Weights of a small transformer language model: untied embeddings, 2899 steps.
Each number is 50 + 10 x the weight over its row's rms, rounded and kept within 0 to 99. Layers, rows and columns count from 0. The size before them is the row's rms in percent of the matrix's.

# o: layer 2 attention output (transposed), 896x896, rms 0.0308, rows 35-41,163-169,291-297,419-425,547-553,674-680,802-808, columns 0-55
# v: layer 2 attention value, 128x896, rms 0.0268, rows 35-41, columns 0-55
o674 106:54 53 35 44 49 58 50 51 49 54 51 60 62 46 37 42 68 60 60 37 44 54 49 51 46 55 44 53 50 50 52 55 40 51 49 51 40 58 55 42 53 43 50 62 50 64 41 34 34 44 50 57 44 60 45 41
o802 103:54 48 54 48 42 58 59 44 52 48 40 56 57 61 59 57 45 55 63 42 38 42 39 52 42 37 38 46 38 42 67 45 65 48 62 39 46 50 49 55 59 40 50 60 39 41 55 59 46 40 64 60 58 45 54 68
v35 099:56 56 56 37 42 43 53 59 54 44 58 42 51 62 39 67 37 57 40 55 52 55 51 65 56 36 54 68 48 51 66 61 59 59 40 53 49 57 54 57 52 43 43 58 38 43 57 45 63 43 49 41 43 54 44 48
o35 095:62 41 54 36 38 50 32 55 51 40 60 36 54 56 70 56 38 39 50 16 46 56 36 50 45 39 53 63 70 59 58 50 43 45 32 53 48 50 58 58 29 62 52 55 42 52 45 53 49 59 41 38 62 48 28 48
o163 096:73 61 56 49 49 47 33 66 66 59 48 66 38 45 53 58 47 50 77 41 55 51 48 45 63 54 30 41 58 56 60 52 54 44 55 52 50 49 34 38 55 60 36 51 56 48 56 49 35 51 52 56 47 32 52 58
o291 101:53 42 46 55 57 73 51 32 35 46 67 52 64 27 47 51 41 58 46 42 49 52 50 44 60 52 46 63 36 51 36 41 37 75 48 65 49 59 54 46 63 46 38 45 49 50 33 52 50 45 68 47 43 78 42 45
o419 101:47 48 51 65 53 37 53 48 59 26 59 53 48 65 49 50 47 53 62 39 45 41 43 48 52 45 42 35 64 63 25 47 52 42 57 39 53 40 43 48 56 42 74 67 65 51 62 54 56 63 59 59 33 39 58 64
o547 101:45 60 47 50 64 63 51 50 59 37 40 43 59 50 49 53 62 52 63 66 49 54 51 34 43 50 54 67 46 49 52 73 45 63 58 58 35 43 52 60 39 59 62 50 47 43 66 49 41 69 60 38 50 41 51 46
o675 100:34 65 53 49 49 58 64 48 31 62 49 28 29 52 48 35 38 53 66 54 37 56 66 51 54 49 62 58 56 50 44 44 48 48 54 40 56 67 53 46 55 44 36 53 40 34 53 49 61 49 43 60 59 45 62 33
o803 110:35 29 45 44 46 47 38 48 52 63 37 50 50 64 39 46 52 40 51 37 50 61 38 47 50 43 53 49 54 41 38 46 42 38 38 48 52 62 58 47 50 76 53 36 39 59 43 43 39 45 43 40 50 43 68 44
v36 101:44 63 36 46 57 50 31 55 51 55 43 57 50 32 50 50 45 58 43 56 59 46 37 58 41 46 58 46 50 32 48 33 64 69 44 44 62 56 38 57 52 46 68 39 38 44 64 56 45 43 47 38 40 45 47 61
o36 095:49 63 53 54 41 49 47 42 58 43 37 49 61 54 37 49 59 52 45 51 46 47 50 56 49 39 35 56 69 44 32 49 67 64 35 38 71 43 76 48 60 60 58 52 57 63 61 59 59 38 46 60 40 49 59 37
o164 097:43 56 48 35 54 57 59 56 45 60 43 49 52 72 58 60 46 39 40 55 42 77 39 51 48 33 54 45 36 40 44 54 65 49 44 58 50 38 36 26 69 40 68 41 58 41 50 62 51 42 41 57 53 49 44 43
o292 096:56 60 35 34 46 67 49 58 52 50 57 59 44 46 63 48 47 45 59 47 42 44 62 39 55 61 50 45 50 53 59 56 51 52 39 51 58 62 53 54 47 40 39 47 59 61 57 63 40 44 36 43 54 46 30 49
o420 100:35 49 54 58 56 49 50 55 46 42 48 58 54 61 38 63 40 62 50 62 57 39 61 56 53 57 62 62 48 50 72 50 51 46 56 49 32 58 48 50 29 53 54 51 47 46 65 38 56 66 59 46 47 34 60 66
o548 102:42 49 56 58 38 32 65 57 66 46 44 45 54 61 43 44 58 45 55 40 52 54 45 43 59 44 44 51 63 56 60 54 27 57 65 54 50 46 45 43 51 46 39 42 57 42 43 52 45 50 55 57 36 45 57 35
o676 106:36 54 49 60 56 35 50 47 54 50 53 44 44 34 44 36 50 52 54 60 42 50 62 54 57 36 44 67 42 38 33 58 31 58 42 51 67 58 46 61 42 50 31 39 54 53 54 54 49 53 48 43 57 49 55 46
o804 104:53 42 43 53 36 50 45 43 41 69 71 47 50 40 52 60 65 40 48 43 51 42 54 49 38 45 50 48 48 48 60 48 57 33 39 37 53 55 72 48 41 51 48 47 62 58 55 47 39 50 52 49 47 70 56 56
v37 102:56 32 53 37 55 48 59 29 31 46 51 40 53 68 62 51 43 32 57 57 49 59 40 57 48 47 60 52 43 48 38 33 64 47 51 36 61 64 60 44 49 47 45 71 49 53 54 37 34 66 49 40 36 60 31 52
o37 100:43 34 53 45 41 50 59 52 41 35 50 52 36 33 66 51 48 60 58 24 49 43 47 41 52 33 44 48 48 44 55 35 58 54 73 55 61 59 52 47 53 55 44 45 48 54 65 46 42 46 40 40 30 53 69 39
o165 095:47 40 44 52 55 43 54 50 36 54 40 44 49 51 50 45 62 42 54 47 62 56 66 54 53 44 39 54 66 70 46 30 52 44 55 59 52 64 49 44 37 44 46 47 62 25 60 60 57 51 55 36 43 54 56 61
o293 101:67 54 37 36 25 54 57 34 51 51 71 56 61 53 38 40 40 41 40 46 43 52 59 61 34 43 54 42 40 32 39 67 46 49 48 42 41 35 44 57 60 48 64 54 44 57 50 31 50 45 59 52 59 55 39 42
o421 099:40 58 45 75 50 49 37 54 42 43 35 53 38 50 50 47 54 57 45 53 49 43 55 39 69 44 48 34 46 60 56 57 31 59 39 35 46 43 55 53 44 51 52 52 44 52 53 51 47 63 53 67 53 57 35 57
o549 104:52 57 75 38 34 58 44 62 54 57 46 43 56 33 44 45 48 68 43 37 30 49 53 61 46 50 50 51 46 36 60 49 51 33 63 40 59 59 59 48 51 60 32 44 38 49 58 51 61 65 54 46 35 56 49 39
o677 100:63 46 57 57 47 39 59 32 55 45 40 46 61 47 48 59 47 56 51 75 51 54 41 36 52 64 49 51 52 43 65 41 49 49 42 61 54 49 51 38 40 47 49 57 59 56 55 44 44 44 36 66 55 48 51 55
o805 103:65 42 45 45 64 52 54 51 58 66 62 49 60 45 60 53 43 60 57 47 38 58 51 40 48 42 65 38 52 55 51 43 66 51 58 65 50 40 41 49 48 47 70 57 41 49 53 59 50 49 53 33 50 47 55 41
v38 101:50 58 67 42 42 35 39 51 37 69 41 59 58 58 41 45 57 56 34 56 59 60 51 62 41 47 46 67 43 43 51 16 71 55 56 33 53 49 47 38 53 66 57 53 47 43 57 48 66 73 62 55 54 70 46 43
o38 100:35 53 49 54 52 35 46 49 43 36 55 29 57 45 39 61 49 78 56 45 53 54 39 46 58 40 35 55 43 54 59 46 48 66 64 40 74 48 51 38 28 38 63 42 53 50 77 64 42 49 45 45 31 46 60 51
o166 094:30 49 52 35 49 57 34 48 48 30 50 63 80 39 57 65 69 50 49 35 53 37 41 39 47 73 65 40 36 50 56 45 59 54 39 60 59 48 47 63 54 49 50 42 55 31 53 59 44 48 58 50 50 54 52 38
o294 098:57 45 33 66 40 48 45 46 47 62 41 61 60 44 64 56 41 48 47 52 62 42 70 38 40 54 27 54 64 55 52 52 49 69 53 53 39 41 50 62 65 47 59 49 42 51 31 41 55 35 50 49 49 44 33 64
o422 098:51 45 52 65 63 53 40 55 53 47 54 43 35 48 37 42 38 46 42 49 49 50 47 62 54 53 72 49 62 66 51 51 48 25 34 55 57 70 53 56 44 46 43 48 52 64 40 47 32 49 49 64 56 50 39 43
o550 101:35 60 52 60 75 45 53 35 47 37 34 52 39 50 48 30 52 43 49 52 45 47 57 51 60 47 39 43 48 40 69 58 48 36 56 36 50 43 59 65 59 66 34 43 63 47 54 59 47 49 44 56 32 45 53 55
o678 101:70 47 45 26 64 37 65 31 42 49 50 34 63 52 70 50 49 52 39 39 46 65 51 52 51 60 42 64 59 50 65 40 46 67 52 36 64 41 51 52 54 39 40 59 38 42 46 47 50 57 54 60 54 54 46 36
o806 106:54 53 42 60 39 45 54 51 57 57 64 42 35 86 48 53 52 58 60 48 37 77 46 52 57 32 52 57 54 33 35 44 62 55 61 55 53 60 58 49 54 53 41 50 41 55 53 36 52 39 43 43 36 45 58 60
v39 102:42 49 68 47 52 48 41 60 44 53 48 55 45 26 42 35 43 59 37 45 39 45 46 44 60 35 44 57 38 34 56 46 50 40 40 46 42 55 44 43 56 29 44 38 28 50 54 55 50 61 52 43 46 56 42 37
o39 093:64 26 39 55 56 47 34 59 39 42 18 47 45 46 52 59 45 53 49 49 26 49 61 48 59 48 54 27 56 34 44 59 49 52 49 46 48 56 44 55 60 34 51 49 53 51 39 42 58 54 59 33 62 74 48 55
o167 097:51 43 35 58 65 68 62 53 65 68 60 53 52 40 52 57 68 35 53 33 52 43 46 51 47 55 52 56 53 62 44 36 53 45 57 30 61 55 57 59 53 60 59 52 64 59 47 52 42 69 55 44 52 54 34 62
o295 098:72 42 48 47 53 51 58 50 42 32 45 44 36 58 56 49 40 61 42 39 64 60 54 44 55 53 45 58 50 60 28 39 59 51 55 61 46 51 50 44 75 52 52 43 51 62 46 49 50 33 47 45 54 43 38 59
o423 097:49 35 46 54 39 37 38 62 64 56 39 57 59 49 50 49 40 59 55 68 36 40 65 58 49 55 66 54 62 58 47 73 46 42 42 58 50 51 53 37 43 60 42 66 47 45 67 42 56 57 37 59 76 44 41 56
o551 106:54 62 43 49 47 51 43 58 42 51 54 50 35 41 71 58 45 60 52 56 53 45 47 62 56 51 50 48 57 40 56 54 55 52 68 50 34 61 39 59 45 47 47 39 45 46 55 52 62 41 63 43 33 55 46 36
o679 105:24 55 69 60 58 47 32 43 42 56 48 81 47 42 40 50 67 63 50 62 34 69 56 47 51 46 36 50 56 47 57 57 37 53 28 49 53 46 43 49 15 31 49 39 39 64 44 57 72 62 48 47 52 55 73 61
o807 109:54 68 75 41 30 35 51 43 59 39 59 61 58 52 46 32 69 47 42 53 59 61 34 45 50 59 35 42 52 49 63 31 58 50 49 40 37 57 52 56 67 52 43 34 47 44 45 43 58 33 62 43 37 53 47 50
v40 098:57 62 61 55 56 45 57 50 51 58 75 54 40 55 55 63 34 48 58 33 53 61 44 40 50 49 43 50 50 47 57 44 52 56 47 47 50 48 61 46 66 63 38 61 51 53 49 62 56 62 75 39 52 40 44 41
o40 091:62 34 36 55 47 52 47 49 46 55 44 44 52 53 54 42 43 57 58 56 50 36 55 51 41 36 42 55 73 63 67 69 35 71 55 67 45 53 58 32 44 41 43 60 59 48 50 52 59 39 68 27 48 54 48 53
o168 096:59 54 51 74 40 49 43 38 61 50 55 44 48 49 34 52 51 55 42 55 62 49 53 53 51 60 27 77 56 45 55 60 53 58 48 49 32 49 35 58 44 55 56 67 48 60 39 39 49 54 42 44 43 49 37 44
o296 096:57 51 41 51 49 41 67 42 36 46 49 40 54 54 61 48 32 48 37 56 48 43 64 46 61 57 67 41 44 40 57 43 52 63 57 50 55 49 52 50 45 40 51 39 59 53 47 56 64 62 45 52 57 50 36 51
o424 104:53 44 49 51 35 34 41 62 49 40 37 38 40 42 61 54 52 48 48 57 53 49 46 54 27 57 48 74 49 43 43 64 48 58 44 37 55 57 39 54 54 46 61 34 39 44 47 47 53 58 50 63 58 63 64 52
o552 105:53 36 40 51 46 63 50 42 36 55 46 46 67 49 52 63 67 50 36 50 59 53 56 48 47 59 72 55 56 46 33 28 57 43 61 71 48 57 56 38 60 51 52 60 60 63 57 50 44 52 39 34 49 50 41 63
o680 103:46 58 56 55 71 53 56 61 51 47 63 47 45 46 39 49 55 54 52 40 57 57 46 46 64 34 36 48 59 61 44 57 40 44 46 43 49 59 39 66 45 59 48 53 55 61 45 35 42 60 61 41 48 48 57 21
o808 104:68 66 53 55 36 44 56 56 53 36 35 60 49 36 48 43 45 58 47 37 64 36 41 61 48 41 43 44 35 47 56 53 53 56 60 38 56 49 54 61 66 51 52 51 55 35 54 62 63 33 54 70 55 52 42 47
v41 103:36 51 40 58 53 50 27 55 57 47 56 34 58 51 30 36 34 52 48 62 66 52 63 55 50 52 48 58 63 50 49 60 36 55 44 49 50 53 56 64 59 61 52 46 53 41 40 67 57 63 44 62 49 55 59 67
o41 100:42 66 57 33 55 55 59 30 65 44 55 56 46 40 41 39 51 44 52 48 49 55 47 52 56 68 73 44 42 51 57 50 42 55 56 62 32 60 62 39 45 46 35 73 52 45 32 68 49 58 46 48 56 47 60 52
o169 100:47 40 72 47 48 59 49 37 47 27 44 52 45 31 32 55 56 57 58 49 33 40 43 40 56 48 38 48 32 55 42 60 49 46 49 51 48 50 46 42 45 58 56 39 59 40 53 44 55 42 51 38 55 30 52 65
o297 097:42 54 53 56 61 29 49 52 54 46 64 58 55 47 40 47 48 26 49 53 53 61 51 59 53 46 52 57 61 44 48 57 55 53 49 62 44 41 46 56 51 55 61 43 47 60 44 63 49 56 52 36 58 61 40 69
o425 100:60 64 58 53 39 38 56 58 55 46 37 62 28 52 60 48 63 38 53 67 52 41 57 48 51 42 46 36 67 55 42 49 59 55 54 41 69 40 36 36 55 47 34 53 54 52 53 37 48 44 57 57 45 57 49 45
o553 102:51 42 52 39 35 42 61 35 49 49 63 64 56 40 50 46 45 48 56 57 47 45 43 56 50 55 68 45 43 48 59 56 59 49 46 54 49 48 68 63 51 52 53 42 64 39 59 50 53 38 43 49 47 64 57 51